Weights of a small GPT-style language model, trained from scratch on English Wikipedia: vocabulary 940.
Each number is 128 + 24 x the weight over the matrix's rms, rounded and kept within 0 to 255. Layers, rows and columns count from 0. Numbers have three digits each.

# layer 8 attention query, 96x96, rms 0.213, rows 0-95, columns 64-95
176151096108108145161130098105186132135161111146169148161092129099117098138104133149126113085122
147136109158088115136130135145145164156110118159087136105106091095098106102139120119155116132071
124109115136107110108112158136134156164100111148125150144092168128127137143133091103130143157151
118143121178127134100128114138090095128100119144119131177118131130167134119145131092145130100132
138104109104119159134107128141136101102146090124124157119128108126168151126137138166116105137150
099162146151137079129118130128124130132110158090144108117099118070117109150138112140127151126164
135130152147135147122159129112165072104107129111147126140113144137132137171174101130099128139135
138088082113152118092146075131162120149104112094139139125152112124092149119122147128131131113130
142089115159161080101136136152143090114154162109125123077142147140146115134129103135122109125099
128143120118150165159116126141108126120147167154125100142121179104104145128109140116158139116118
103174100120075101123125125134127132136161102166143134117159158118146130111184122131123097135159
143163163130136142117127118164088106154130143121108109074100114160111098155111174148114134170141
209125161087115122172148121126124100156107122120102135118170105087127137111147092143118121098110
127152151077083094129133127098122123127140134163129100136136094163164156133117146179128131117125
112130144140140115141129149121119178125127112107122135120155100113159169151153107123132137127138
125081116132116126104124141090102152084145117114146151116171134131089128135138153127134112157071
132148121143098106129153125175129113125112109164112116100145126133146134162146148125118111122122
147141131122085135101105159136135146146086136091120120110131159114131134099158202094121078112131
128142108122105120085153131092094112132127128124145083121096083114106112126096111129086095121106
114119154120108133121117116094130128111100126144132121109143098096106096110120149112154110135170
118131145153106156130120098127133135174114163123144177084093138101179166137127134144147171155109
154078097142120132139112129100122093130132115131204130111105132122146115167169155111177157110155
100133118123181112154152163172138155163142149101144115112113136143154112111104172110123121152146
144148115147121100120106119124109125092141148118137139127090126105083157095150078108120121157129
156132132129110137157130126116141108107097132117132095094131122097120134145166148114075166103116
114151109136138147141110143161153128158133138091106125127159189171137132163121102098127090154099
090136142105109143119092098115109139146137073120158099108130138162140142105152133122145157130125
147098150141150140141118145113129137152135160120116128157143130131136122130125134145142152151151
129133103114138133111171111120113161125118107129105117137113163130174152097119115078101147117145
129107128113101154115111103166132139115117155122128116110150158110133118108111109139101153142142
152196154120130071091101105112155127075100148135155110123083137130130143149075142146143108138139
109173121119140158154144151122151136094112120139118147140195126086151157156129117115164152109113
141139171120099097073092100129141110111121101127108115131117144113109094142165136097106176103130
128108113084097149087146148071133127118120141126105151142119120121121146146103142096125157115120
111192116124089143120144177097114132118096145107165132167155136143119145107135077139170118115126
127156126116091090151109124101147126134105080113114144117116139119155147131074103109124084126113
121140153154123151116098187122097122174127152123169101155137133183114130115121129115129148139164
098105089069132087130125151096121106098095132145146122104145112138134142142136103165127089138126
108140144102138103127130131076131149100149126063110150176127122149134174121146107136130125129129
172117174101147160117137157146132116142156171159131121126074140156138127168156154121138119147122
145102124120130127165104121099132137164103108078142120088126131143167140099122140109126162118136
159125130097129135121155112124120138096136113112128104112132150118166097119110160106082098152101
162124092149126079119133140146148114174115108126087165123153142147129115149178129113137135079114
141130098139155105124175150150144137136099147107096132135107150114130131168143114117123154088128
136131134127131151132141182111123111134131126104141131123134113111141098082133142138132134122138
143110123108082147173114089128157132113139132129139109126118096135141102156146118120131105092120
133154123103136118096147096117124130170143114129115162140116156151086109118114147111182148166102
130181128119093141154130116112099140128083158121107119145162170154150141139164134164125097156185
127121106112074150090121143078077113130138118072116144120153119133139075136126111108151116161109
116150122085067129116075119111145079128121170060089115146125101158130086123144107118131108154143
142117158151103135157132135131133179132126147150162132098134147123120094146137143117124123119150
094142109156125077083099096116121118087131136125142158101142105124104107132098163160147125120099
123104138173120146134145153120157115134123133149113144141104166150128126156117126133133162152149
138103149161070070146126135119086122138138100097131120158101128116093094145154134096127111145084
130180157133159112107169135157138150154158121157126111132129093113136151123126169103160167148158
132142120109128189135108181144163120144115137167117151210110171154124132134115107127113169142139
120132121149133124135117153171132127116119119110147085137163167146156059146097079124129113128119
082128154114154131124111136117094146135096129127145134135132144106134110148093084128132113083153
106143102124135111129162128138103090120142125148130090113083125098100139110114158121158111116137
134084150123133162146149108065160116134134134107120130113122128093154127141168140110126103159104
159140155123124121102154090141175115120151098121147055139154152129107163116127179142130109161123
121097149137120128123098142099173121165084107126108182115159140094122093132153144146114146142122
133139151126097145095159156131116093131125112113085140158102102122143116121122151182109134116096
093137120094128120112132145122084138142127141130138184136101161132198177165163142093101156146171
099073114137112129105191157170078115133162146115119109126137095124098158119125145103090150154102
119166105150114125173130079081107155136131106090159111150120093086132130111117134091118088102138
126123084122134142120163144118104117104119125122150123145147112142137081125172145088166151098190
110172114157131140127139129128135119127146132120126160152106145122164130145120118123091132118142
163137075102123107181154135178141145147127124140120152139132138136106141156126108125109123189156
147140115113138126111137113122092151125147146114169124107137141168150110141148098148166164161127
082175128102124104150142102171121107135158129153130115105092108112170127157134103118141118130162
102135148150173126138152127157148164119117105107139147128157121096122164100092103141182107136110
173092142111140161114171086135141199166130169162148162100113098102102098152116159098134134121113
109133127129156063139107139107155150115157170126165123117130117168133196162090131124105086136136
125135163141118133089142093163164132073141109127114113162130124124127165103141085103147151116141
118080094151096157084109118091158129122120109101149120174100134102163109115141158119140171139088
125145140089084124111108121127099142147164127146135133131142122143134163089139170145144116161098
144152149139146131122126139183065172142087135109144092125137141106152094108078158171123138120184
106131134126119132086125110090070106130147178087091149156092111126135110148122077129141115152121
122167139157130121113115115128115132148131131133137100110136119137112125114139092129105148138174
082138132114144121171143091121152122161124131146155118156158148177105101110110144149156089132149
077149183150123098124147161114124114160165103154148149148121121151128128126119154106172113142160
104152115126151140113118149142131123105086166075139175127157155093106145112096084106112155123122
125074122104094136101149128126083133139111111097129141125126084138178112140108164125094166173157
137114191120125165134149112145154100095114086131102109163149078132143143109125139163089095097131
116113142143099137166143140102129138134102180114116109157110083142129149086179195133132161127111
137113155118063160143144131142164108133142148119167175132131149108155099157086116161137086118154
089157101136149110136155149122126143130133097107139160130150145105069175143118116145117130128142
122152145133133149144130135178120134123108135114119140114108186190165155164127147094121099164124
126090143169153099094167089175155125123106136142122183147120149135140106144140141113146148123153
201146162121082124109147132119113140117105172150097108151125129125168120130129099134080079157132
137102136142155158167118160186103107116125097125166130094069133088135122095146173124125051103125
166133150148143127132159126094104165121129138147132116151129161106140160130142147102102128148094
097059130156103143101118120158123102119099126107095108131123172158103122159109104127126147120139
133103092124181116129147117107132135153147148127080125118109151115118155095107116122135172136135
137143159108153103121111076141103085074133150117143153097116116129167146126106171102125117101082
# layer 8 attention key, 96x96, rms 0.221, rows 0-95, columns 64-95
139150096139147111079151141143157121148077057164165144129128164145181113144138112117142108133110
165097142137096112087149160130106159132086102133121155113142138111121086123101084142096141159086
102084118096122115132156104107152151106117136135144142113131122100131045133125096113118129138137
109161121119158121135149103156138070118114135135121148130121099176114145096143140136153164129126
092131153106164186106128166137137118139161100131102114164102116115149143142140183179103116135104
133162120105142150129136108125122131130099136147098119126128117089133102152124174158155094137130
122095149121118126144132051154155113114134120044178124153140133089106144153094132122111173170089
091163114108141120110112091190186131133125101107112135099140095135114147117164134144126098118136
096082101111156123114128113166143092084084101106080101135131173126110120135129130092159136153129
147152115143150132105128129133065129132138159165171133137105133132122134090156134087159106177114
091149139136139109142109107142107115119157143104126165165157129080125110141109105097141113162143
148136098161151083142127086112087130136102144113089110097094140149103157136112134107137102144092
155124201064115134150093138121145135123109100123106139089102108143104155091141170133146125129149
112099141126124121108085149157135144117085131131119157104132082080134135155153151141136126125112
179092111148136095140112141130139179142151101131073156116113128164167171155129157136155156125137
098150150146169121095151131078125136143132138085125180128141122124127106144148148123131131140123
096103084165107107170127152157125116098131100180121179133111135132149137124097220089082130156127
114171143107131140162110116112133120125086129130129104147105159098087109133181166085134138099086
126135081106119125093151105091084168114151168074137139089161152135154133142134159158114123132124
118105138149108167150119143116129121152107116146107091132144093129168152125185091120164148120135
105116140138174155114148126128188141194133202155088139100119102094172123131089114151131145138115
167091121125188110143090138136139084169161102141173115125160141145127128137184113078105133149155
155155115121123142171125162123104090119136154093138154080110163095130129132152125149133136121133
146158119118137102155127112089119152105131099102132177112119158129136151127136108172149133135143
191109109131146125154117130159079125116119108115120114132132110128095123170142108096101120131090
080122170155103117143112147132178140098138135094161102112113147185154137145148102107154147163132
114166174137116078199159099150117177158175090130136110148131131097154117100125128131149165130137
117161119137140131139117129109159134103152153121121143177089152130155148076172115128103134129122
119131129110096129161136113154112133148100129115080122140187124163145154124112136094104172131110
173170149085097113136081082170125156116137125115110133102127114142101103161124091127114124124136
134126150145154152101143079116096110156110137094122153112144156128184131121141139126146126083132
074117077111129132122140108115098118122120130160147119129105124139130117117124108149164158133084
138191172131118129163124150159141142143102137124136138088139137164127128144155154157128134118100
126120113103171143130128126149130147091139128117147142128101108098094187137093124100148161110148
090178107165160119166150173087176160112171090093124119117177143134127127136144091100170094163124
179111103141127121134112117131178133197137072093117152107159088113151138129112107120160151149117
104069132121125117098097162116151121109172103091121130164146154112117114168143170158141142138169
157135109108136128113112129085129151128130136125111115143148142131144123134156136130143114114143
154152107109138109104145111081145121111161148097144152127120088139084137106141115131107106137156
163120147121153130119131123150136139136088141164106133136147089190119097152091137099121157133127
134126135144138158129128113108125121161103114096115120076127136149129156115154128077131119118128
178078123071117143126103139128117107112126118154173117084105150117162108131098129119105134185094
126120111131110104149182118111145131185111131112154122169119104153090163143127134167128123104105
148076121143187136123164125111110154126135155107116096152118112114121106120144162111105178107112
139164146110144126154116172123167111123126099102108140121091117155123110087130142150131116135109
157109153112091108135123120113143145156133123136112072124106123113118109107139113150120154091115
136139133129144146140126090116099136148136082158117130121141138111149140118107132113127109155083
172159102103130117111119171112109122138135131132095143137112167095077113114155125084121152097145
111108130150106141092097146109094142120179125131106121093145115118144100142142149100146139151129
128136134144091119125080135140152124136152128096119119128111152104139092123090140080125145141170
120127142088111191106158123134140174130110127111135111099104156160123105127140160157117100174125
110173118137104099102155122151127085136118138156158162090125120147159138113108156126132127130118
139117131146084109136136110120081100123104134107112144120110143147134131146111123127143133118120
129124127163107116146144120149148159136121120113135127085125109145104067116164152124129144132120
106132128143099150131172105106127176095124120118132157118111119103119108124124108109171133117149
129126112133102170108098159132136126168143152144138153171132127142133148078121134127099155160166
134122126173120129112103109120116119146155102124130120124148188097119103134141161075149118111135
110100158132167091136097105123094169176129134132126115157136129113153073150091126103171092110152
141128113111134109153118156157120120121107156132125121156134107133143125154104150116164095106121
184110142102134116155117130146143121130113132115110137124122095103162144143130153095142100170119
167158124126134165134130116171138108131155128125141097164148143128176133145137138126076140103099
097121117121132150162091158112164080163124125123130167125112154133104118110121163153128133103091
127135113121084136124114122144110132139116130106126123137123072120161102125159145114087132135135
128094120095165109111106141100112136108139129162114139147116141142130136147134150108135116143151
141083101111125125107118163116097159095142182126134113111128143081131118124152141134067121106155
117135144116163110141123107098120137145162137106175105151115066114123138136174143146142104133166
069094117079141151123152150131129125113137120117132071142137153133102157100128108141134153115144
116153135126115171111130118095105099122144118149116129134104152164167102129104133132101096163156
219139079134126098166147138131120107136164119145097095116133139082117132141109143110097120184078
133111113108162149139125087130073144115148120103112115126166139140155136156135183104128135108141
096128134147112099111187143129121115139161104134100103162099165113165126124127141143142146078149
115108127136125084132132131134142150155136144136105143113145083122157103132106092147199089135133
147147144115117121095142108122135183131106088177098070115085162082142153139111125104135161120114
152085109145185072114113105107117143128133162091123142166109125145138119142145098160095117108126
151126166091056152137137067145125113115145136073130119110199137103129114117119081114120153105163
118089125134123156103128141106164089149111135150148122154146143140151098117161138130123090148148
148134133085111137142092130159094158171150113155118172151112135113130147127145163143145084096115
164169161163128151127145133158100150129119172152091102094142140137122092135138143116120177106119
124158108124152120089118127096103132093122150109157138164132149129137156100068120185171149172109
135133170148118120162137087086095134161114148116139118105128126146111121057135136121114106115161
090141136162130123108115120159113111149154207134108091168143122124106118131133094129166125121131
103121110128123183119142127090104084136140119085117136160130088086130119162136155116166126075140
124153138127124147094131139108142106095127152137096144137142141127108130104178108103148126119108
123128154104093115136114092082123105154134141172122133088132111146127144127103134128109149127162
145121118126129127112163151154114136137128071160129099148148123190132190112108137181122133091128
166179155118092138133130130134113125140089160125154166139130075146109174074156127162078136082112
109153100110087171152146127081139129155146164127139163093087146114140134140166127127107149104072
123125132115121109121132135122104135096135117141115158153165093117134131143130118114110132136088
139110171163115156126130171159125106128164160094117142131127169151141167140148144083108119141138
080102098150153149122154101131154092151099126118123122155157139116107141108115124125110154126094
158138147147115156163117128090121145110093162116112109152099119091135104148132149130129121168148
150127107150140140116144113162149118123103086174161126099115133130137148120122159133129096102137
177126126139097152160157143131151153118101133164112118112115143147144106079116118115105141132092
135066098160114092134097119146096095111122148136124109165110123127166135108082154103064152179144
120133092084194163106144157136148140106151145149104111140131116121131119115120104130106128148163
136193127140113068141118077132081058059102094099141147126093152132146142135131140112133120098135
# layer 8 attention value, 96x96, rms 0.398, rows 0-95, columns 64-95
159193141124086092125157108059152130159126162165098104078140125155136128159124161104027101114095
166107125156141147112068066156089045119087146111164158139074153096120163113081081163151124034196
121210104140164116075095114110039140130115062125136090174026146147125148105076129160094156171119
140167075172110130106142210096091131164062179101144100111098116159140133185086175139140134147182
117110151134105155184014121145077120213118125194165122125117161134086084087102091109126139133098
103169096068084088155150159133131052160160128114121160054071132142156112169178103166131139126120
069118093064143156181116170150092107177105072105192120126135084176174156121144169144171135107110
101118228114088118112048153101116110140094145112109185129103162087144169134106122146156162126115
157131084128092097148060148090152094153151122077157069204096104106178106110035150169105163111123
154136101124072125112080164142140148092101133149081167171160170099166134093133148099162076102189
145155107105144120108150132137134086168194127134128096110209168066122169154123156125108091067083
076154090088128099126079115185140158163050133070117087140118155160160127163152155133106148144196
153112131118115149116152128120159135181147125151083050152091137051150181084145090126140156114145
157166106171175096197175169124123093095115120121117143110103130089111063152081138153181129121141
064128153133115114104115206121114169121113136084102109164145136134153170163152067105074075150164
065125166092126102114103079151123171116086126158154143119155160197120106101116143125094081178208
132114144088196138144138078139154140120173137078092186148112144167160079079123153054068054089152
176151086107158157096081067095135154164096114118109171120099098080131104139122120074135092253149
157118123216131186103100093115141156113158100136147180093066098195137126118132142104134172113133
082145118101088127126131129200140120173203132160105148104075184130107185179117086101125093122099
115099109138096188079055127150193165152140118105111103092133174158091106092076214037115145113073
153136064105195117163097105145132102171159167102135180128170095110107084069173101116088127137163
121110189105119151081143168118047073135117089137065108156092117172128086125147091133092100100077
155065169098122000085143134167089149118134104118171155120153129123195127121060135093158049146153
105087221108073144073108085172096107115197121104130119083082126086141079148083122149102082097159
108152136070136156142180148096160168149119046117119208155050170133166107163078120059063194058131
154147076129076149155102103108134116137104105174115068099149159132094183201142116137151080123208
124069137083100136133152154133130143073135118140138149086174150139167184160104120138165144154086
113159182068198150077140179127103107022137091148118119090115098135132131149178132133107188168162
188161140116151117140125090029151143078139096154139114139179099129076184169131134134136116125110
111188124178120124135092153125112127081099141150134093092114069170194108147159096112118127124067
106125130187096179158113082130117123144113053141068187123178168130160132136120161180147151174084
141149142171134142147153107140110101134116132130136116125122132110123153149112099112145133122117
130128115135148145151111144159138128118156124122093133134124150107132130148103116149096120108111
115139153144119104150142142144122129121121104107128154150090145122114120136134095142171096110126
106137172113133117153128138135088112134121155146130131111146137135133128123111110115096146128121
138133149139116125117159146121130125143157133132111135137148124097133118118136153119128097139128
109145101099141121134110125136121141161135124137126116110110143143125127132151133124127125127139
124157111144151124118147141144137145113116102119126138125097098134115113136140128132120136105144
117092131138131133107113137127117143115124120121132110138113126113127157125107125136125109133178
113109150142112110137101127134113131118148099119138101090119132138126140119114124121119088126113
140134123147137101128081157136115126117112130147116152118126120137163092139115127129114127121128
145134120143129118136125129124132123149099149098156145159114133139109145136132131129129102132144
101113122112143143134128161149122136132129127159166121140141149127108101121128107126115126121164
154127102141134103135129118168131144135099131106135123114154132140143118143092137156140115127151
085124113150148148136136121139145117134104121105124135123126108138143113133135137114119149141107
109134132102139125131128130139132135100099109137094128125122120133103131132111138106130129154138
125128137114125135116103120146133138130122147142123129130142126117109117099142138145138118133123
134116137135133135136111123132142134138152105133106150135125121123138115143121121122140127098106
115148128140140125123119143123122100117145120148137132131117109123151132137113123129109156148119
125155129144136119143111127161154141119144134105156116134108101133150135146122119116126139131145
144136133123112127118141142109146118121116138106124115143111114149134125118103162114133165113147
143134142133155094111134097106121100077114132129147112146137129123117141115149134127134121141104
143138123118137097135151113121132139155144121143112155115143143119136138154105130127115142131142
083119146136114139156118097100148154134136134124122124119140127145117130144139130105134133134119
131145156127101154088120131125121144134114112135130141138126139155134142129090162099124138127105
109132148135138142125134143164116138140114132113135122141097139131130139131137160112117142151142
127130144124122144137144126140145141115128152143112116102108132113125111147130093100125107141113
122104117122124193140108105136127140101132143138134152114131123149112141131112121126147138101139
109127127120161135134157138131092155100121133103127150138115138133147106127135133133108125130125
131124134126148135127138122121127114138128146151132110090123129165120111119140117124128129114102
127152157104128140127134144139120098128136098136114134140122132123132119123127120132143139116129
087151129124122132154128119118144153111147135140146112103114137132132124114135114104136123129115
125129134127135110128096141142118143130122140157132104170125128112127118115132140146139124105119
121122135117147144148120129124098136093136131135118137135140110120097140144153109129146098129130
111109125117112156146121127130134141123126141148127115150149146127141147131098118119139131137096
130141136124121135137150105151126146124139123126107144124108136109137120138129140135111117139129
113120132118142117112144121128163125116122126146120128124150142152154105108141123112123134125129
141113134120120142113124119116130129116140155129115150129123147121112133131124101126150140124125
140113137101121142126141111151143118126107127122135140135138131126110133123122129100131103135150
153129121122105120116130136133141112140142131144104122116123124160118147140113128145126118131130
096139143084138134111104114164099142155126117143138142128119140132127124129103154118118157131128
128142138107123113121131143132132106111141123131131123118139128148137125131117136123109138141112
113135110121120151113124139116136126125138134114113141146124128158136112138117140117122131108125
115136101142138135157115098125127111131149108139153116123143122130125132119140141150131146136134
115135142128084121137145157140108121133112142142116126102118111127133124151114131135145138125115
135127141107145102151120146154146134128141117132119127113121119123153126119127147116134128122126
119108126150111127110108101135148118113128126124135120153125132128098153130105140114128133110126
116102131108112129106133132138107113110152107134121140134135117134136146113140136113126125141123
136112139111136124115123115097131149125113134102132131143143133107142138125121152132125141122134
134100111145148110133120143133140117154147109122152122106144125105148162106131129132112111122136
116126131137114121124104109132138145134137127161151130120140118142131127139142131135095142124112
140117120093153141163141120113120120120140139124128138125127129142099120136128127091110143135136
116102119141145133111165140165134134121147094132113144129126131134102127139123129157141151129130
136116120122093089144114120126130121118136097119146109117114117139141144127128128099126121115131
130145131133140110110133112126131110115115103132121119133107086134115119139133148109152122135127
128142162120124128134118113128134105142142112118115127127130118129119138148127143139135116139100
122125161125101144143140129120102117126127107121126142134139150130129128124167127141133103127121
138125141120119112117158100106140116133140124114119131126100125126108165133119137136136096127151
131117125128140150148149150135142108121134124095141119142129132114117109116136139143139136117140
105106119103118134138134127138133143150118123109131130120109127127140138135138131114124151143151
117135143124145144117125130119130119116116128149133103113134140108119139132104137118115101155122
118136134122122124116125118112123153150132127136127151117125138112137128141130099126098136134137
150117107142136141155134155144126119139115127134148114135162142107166128130115120126111137120128
104137128128127126118145140108132138144156148119143095131110133119116134130147142104136121147129
115119136155132121136121100145141122128135132119123114125128132123123129145138120101103131136148
# layer 8 attention output (transposed), 96x96, rms 0.373, rows 0-95, columns 64-95
092044136116138113187092119129095161143105176130129129156139127120149092131190157106198088109100
113083129091098105162155185168167171149180102163118106120164130092105090215119070174054134132132
126116195073064190080132182110142145168181192116102133113170101127155131043100162070114129109077
115113175147084094140111059103180104163130116133078147129140113089173061108164156164107166130122
126066120157136145136137118100143125139129206061188099217131100138186063095140110139102123117165
101120149135153101163133154098167145107130103162097128255112133146101117140129117091086112080088
132109172166072089073190111136141104115165146143060113104135152125085059136089170117036124138111
112063133117114135180112072143171054097131123150152124066158058133115135138033180105144130127177
156119161173137111126132155144072133112155084105150099142121140140087139082122151222138115134140
118139130119179167124136183066119172132125153201121173119111097178165096119176109158176158161149
169173045099116118092154105127127101109060093120056160182129154171188089099116187119119111155095
132061118104134127143142166200140057127126100193095078108096081170103194081178154131139135125142
146121151119077132115127139152147107081074152130143138173124101219147137116173139103120159170146
132040085110158061134059201166143113184162118061087152092136113173125102180104162160138161158182
156139101216174168152129152143209209151124080088141136090153113165144064102088093122092139077146
173165162099154107126189134076094145138114229163111125102089137071128081140095158179143089106129
112154150066126145127101056083094168190149099148168098122133105132142137107182180160149187070085
142109088227171190151132131089122168161152112159109097094152070117185140115106113182107095139072
161163117049162184126148095142148130111098131177155113141146107079148093136084179175096124115142
159149118122133126113069030130127163145122122106148111080158065144125098157122135082164100108119
099142065083119102176113155148143098148175169160191098179171163063133150059149142152134078121107
149133100134118110116105135093151121143061062120110143103094092076154168145146193146093102132098
100153130159143158091085163128163082175129053152167065158116160109109130145146151058177136198155
210108161110160142070045135098124171117105186126135084110108125084158149082158047163108130098164
138076090119174060162138066155140126145120165195120098139147140144049091072110104170147125187101
073150186120136178125157086080083174140151147091085092203084147112141107087077143121105131177093
116112103139130153069150173171151114149126171137155138127107164156160139064149154232159215071072
135153065081134096170126067187120157117099154136130111065132068149168157140084205119055086142164
131093090131115067068127115161097141169142060179135165183154119068186157081080117066137187135137
125136106137083105101159218115119107138135133183109159140161097223181132117078090199121085150037
131122195164164111096080107201117105143178133125188111167129112074156118124141168157140075129110
198170076190096108165058141191125122149095145162147096125134131117109081122122102080175106128104
121144117113121131111127133145125133127132102136116131117138133102146124112116137119118114127138
131092113114140130111118117121115110101143112133158134110139131163124124146154134127107144138124
117135125128109128140135108147142114141113109127128099131148097136104144135102129150130151115096
144141129127117123122119142112144135102171127110120165147124124127141131143143124131136139118132
115129144121127123117127112145137118125126133092152139121143115117109124130130116148117123134126
156136134125130127132127121108117140133136133125131140155117137113130134113133130145143097137133
128103121130139127105101120122126110133098138108153122125123134143145148134155122091128134146101
129151135126117146138135100126105131134110142129101118119125105133127160124136119118166140112122
145143141090146147122148101113129131136111137136116169146121138112134135139119125163146149150113
111143128101128134129149114114139126150142122104119114138122139118130159150145138119099117121107
138134141125100129147161121111131134142120121139145115128123113098131137104109122139130151130120
122133136120135120137125104127098135143148111121133129090126099124133131120149142119144148121112
121151118122090139133132146124097136104147133117143114106139160133120143100141150110146110119111
132124116129130141153111162106116147114132135151150108118110145126119139109119124150102116131152
097145127148141134130119132130136133138128131108154158148148136116135138129145134149119129121121
139115127133131139093136154121147128114112105123135127132119138146145120134141118126105120119130
102108094128126123118159118118117112157121149151152108121126130110119121119122128138131125139117
110145146144126125148148154102144134122154126125111147135127122151132123103159116124141160126145
136117125131121128110137134125135121144111124128102163098135137131122135120118135137110116158130
134117118136136128153128138111088127121123140147127106126152138122129097137140127129151115121139
138128151132118149121129123163158169165125124163152128109111118115142149142113134132126138121132
131132151118123129119116139156126082111119138132152106135135091132118122122141096123136151142122
119113100115119128116133161092123111126154148121104156165156107126130133107119147144113147126157
127132118130153142120147116130134132129151121122117106129117133145137124161144110131117131118109
153155134095123118125138103111137151127141133114105143143142149127137152112131133140116140126101
144138134125120116135127115124118140109144109142130137159135113138136129118116130121128127134150
132104120152146157140137160110122109128137120130134127122126130121153124131132136137115127134124
123096134102124109134106123117144129146131111133129096149140123164107162127113104128119127136122
136120142131156104139121141140138146135150088124103148151122110119131132131135127118143110147125
136123120132140126127119107141161138094108134106105113100129143138153151126148141148117125131130
149119115147129127142134128143131125120121096129113158134121150141142128141133120128134129157101
118116152118100136151130136128129144141126143099130152130118143125119137157128121114109110117090
126118119158153124123125140159165130152133131144143110117117150162154125141121140128140141128118
144130130121140123110135106121111112124147122116147121156121146143116128139141125136135135130124
126140131139123117135138111129138114124148121139135136138110129133126130106141134105094166097103
131145129133128133123122114121086134118164093112133139126128122122130132154106138109126103116119
108151109113136102134107126131107105141140119136126119086127096144132129130102126117139120125131
129137138125156153135134143098101148161123131135128138107099135130157113131129125153111132128142
119132137131142123136101119114118138145110141114132125103114128113147116119162122109128151128120
129100118143125134120149147115117104120124131147172116138133131115105111152124129105136119118118
108129118122123125110153113107131131135150156126147130125154127113138112111146123127129137111150
148113130114106101137136097161138142111105102130142110126140129153105142114124113121134126119121
119129128127135128119145138121143129137148122121113156131122132135128137103127125117130143161125
119112137130129111113117143133146123124137125118157112142108140147113140128122124093141111109160
118154118118127143114118120160102114111120129119134114136125134131127122121120121112119110110115
144150124104124140132142121121130123124134129123102161116124135125120135108111120131118122119114
131121132138122114111122116133143143142103126134134142110138129159121120160121123138130131136126
135118121146124113113117131143130111133119137123106125116118125125136133119137125122130133143122
148122112139137132112129125099121104119076157115122154085128137129138135132127119108111122133109
113136113135123123111141138115109114101134124125166131140139127116116099127119120122130128139089
144127116130115120087141113122118148150136144152111136120131120122122115143102121118159124132141
127125131133124141146142099102122129136135142141161099126127151143115102136132120106149166147138
109168130131158142114119131114143121133127165137135161138084130110156114106132104154143112109121
132127137130098133105130129119130158120126124131133118119126141114167127124120084146135141144098
117113107116124110131123141132119126142148128133162127129140144108120146107123149125091127127136
139119108120139114110110122122159140116124113136139144091111109111111123126112119154110133127139
104125144143142115121127136134137123133110107141139126146123114126128147099126128120124130145112
147144119104086142124117149128118155139100137118126119112122121139109128134121109155119142110137
116110094125135135128146126147116124129132146129116119136126124139109143130110133114116153137140
127141160127133134140128129109134133136136113120123120163133097095138151097131137117145123139153
111120112138142136121141129091155106116115118132145126126142117174131139115155114121142130120146
136127144115127134112120129107120142139115127143146159117143120127121110136142139112141108110119
146135134110131135126134139118105123108140154122116129087133147132126150122113144147118134124126
128104095115132132104146138145126135118121114157123121137112128145124145136136154133114131099121
# layer 8 MLP up, 384x96, rms 0.317, rows 0-13, columns 64-95
114131116173119112145080102112148082112137139123141135131114123141160121091107148106149178047129
113136112176089173175096154095118118141147118127143143058123093100098101137126086145153104137117
125152102148109161141069107127155114146103090178127133140133125141132090124127160151129175123119
096113097098106133137137149096109113153161161094132093092151159113167173099146158132135129159101
116127133127132123137092132122088156098129142099141145114107121142157084092141125110126119141137
145087082136169128089146126161130147106135150097123152121123115169159154147129158152137068146128
125184121141112150119107156112121118127141125162157101123100146154172137127137125151078163135147
125139159079098140158134107093189157083123149137127168129134120163112130105132167081140136139138
113139169153129146159135138088142145147131117152145097163117139121118113111108137134090130125129
138156135117145152143134178104103147098132153120180108132096155165134132159133159189167132117160
092164140144128145106105092163151111134160174154107114105142160182126165101162155102092101126152
124135152123126125175071118104147117160135119174105159105109141124145157148136112173120114095114
112122123137086078089148143106136117121171115123151153059106137177152151146168136114172100161151
165131114157143114189090060092099109138086162154118163165100108132121152101139131148108127129158
# layer 8 MLP down (transposed), 384x96, rms 0.336, rows 0-12, columns 64-95
190126095136122130129101124080080127148118132138111116081149134088057094106136135120131107145137
077145137129127157111098111141147139093121107162102100143151140133166116108165131161117116117158
170127157123139182137089102141151151131122156125104139110086124101139135082125067097098161128099
130124145110125119120100088142137143134117133096145085148096104148127122157112129105153149084139
160103125116144137108103190150134112133094127148118165133107137115145120114106149132119107135113
135205097058108151116106149118117132140159128111146114201148095166097148095120152115128086174126
128107122092128127145077145109172113164153129112100121143152124128134145083139149106118112127132
102113110153188167078157125092125132161128158150120122102126093122164102152131092124161120127118
151101148151157129149149116104172123117127117104146162154108109143115131143078140192117184126141
163078118145096120129134096116104108149164102156111108104183118179124158146113119108137137148142
148144124142152133182086160155112108124155131132129100184101143115123100135130153148107120067125
133115132148130098119144114171120151091113148095105123155133092135158146147095109129131135119152
119112138111104146113143125150136119173131120103107139096125139103111117134133149149154146141105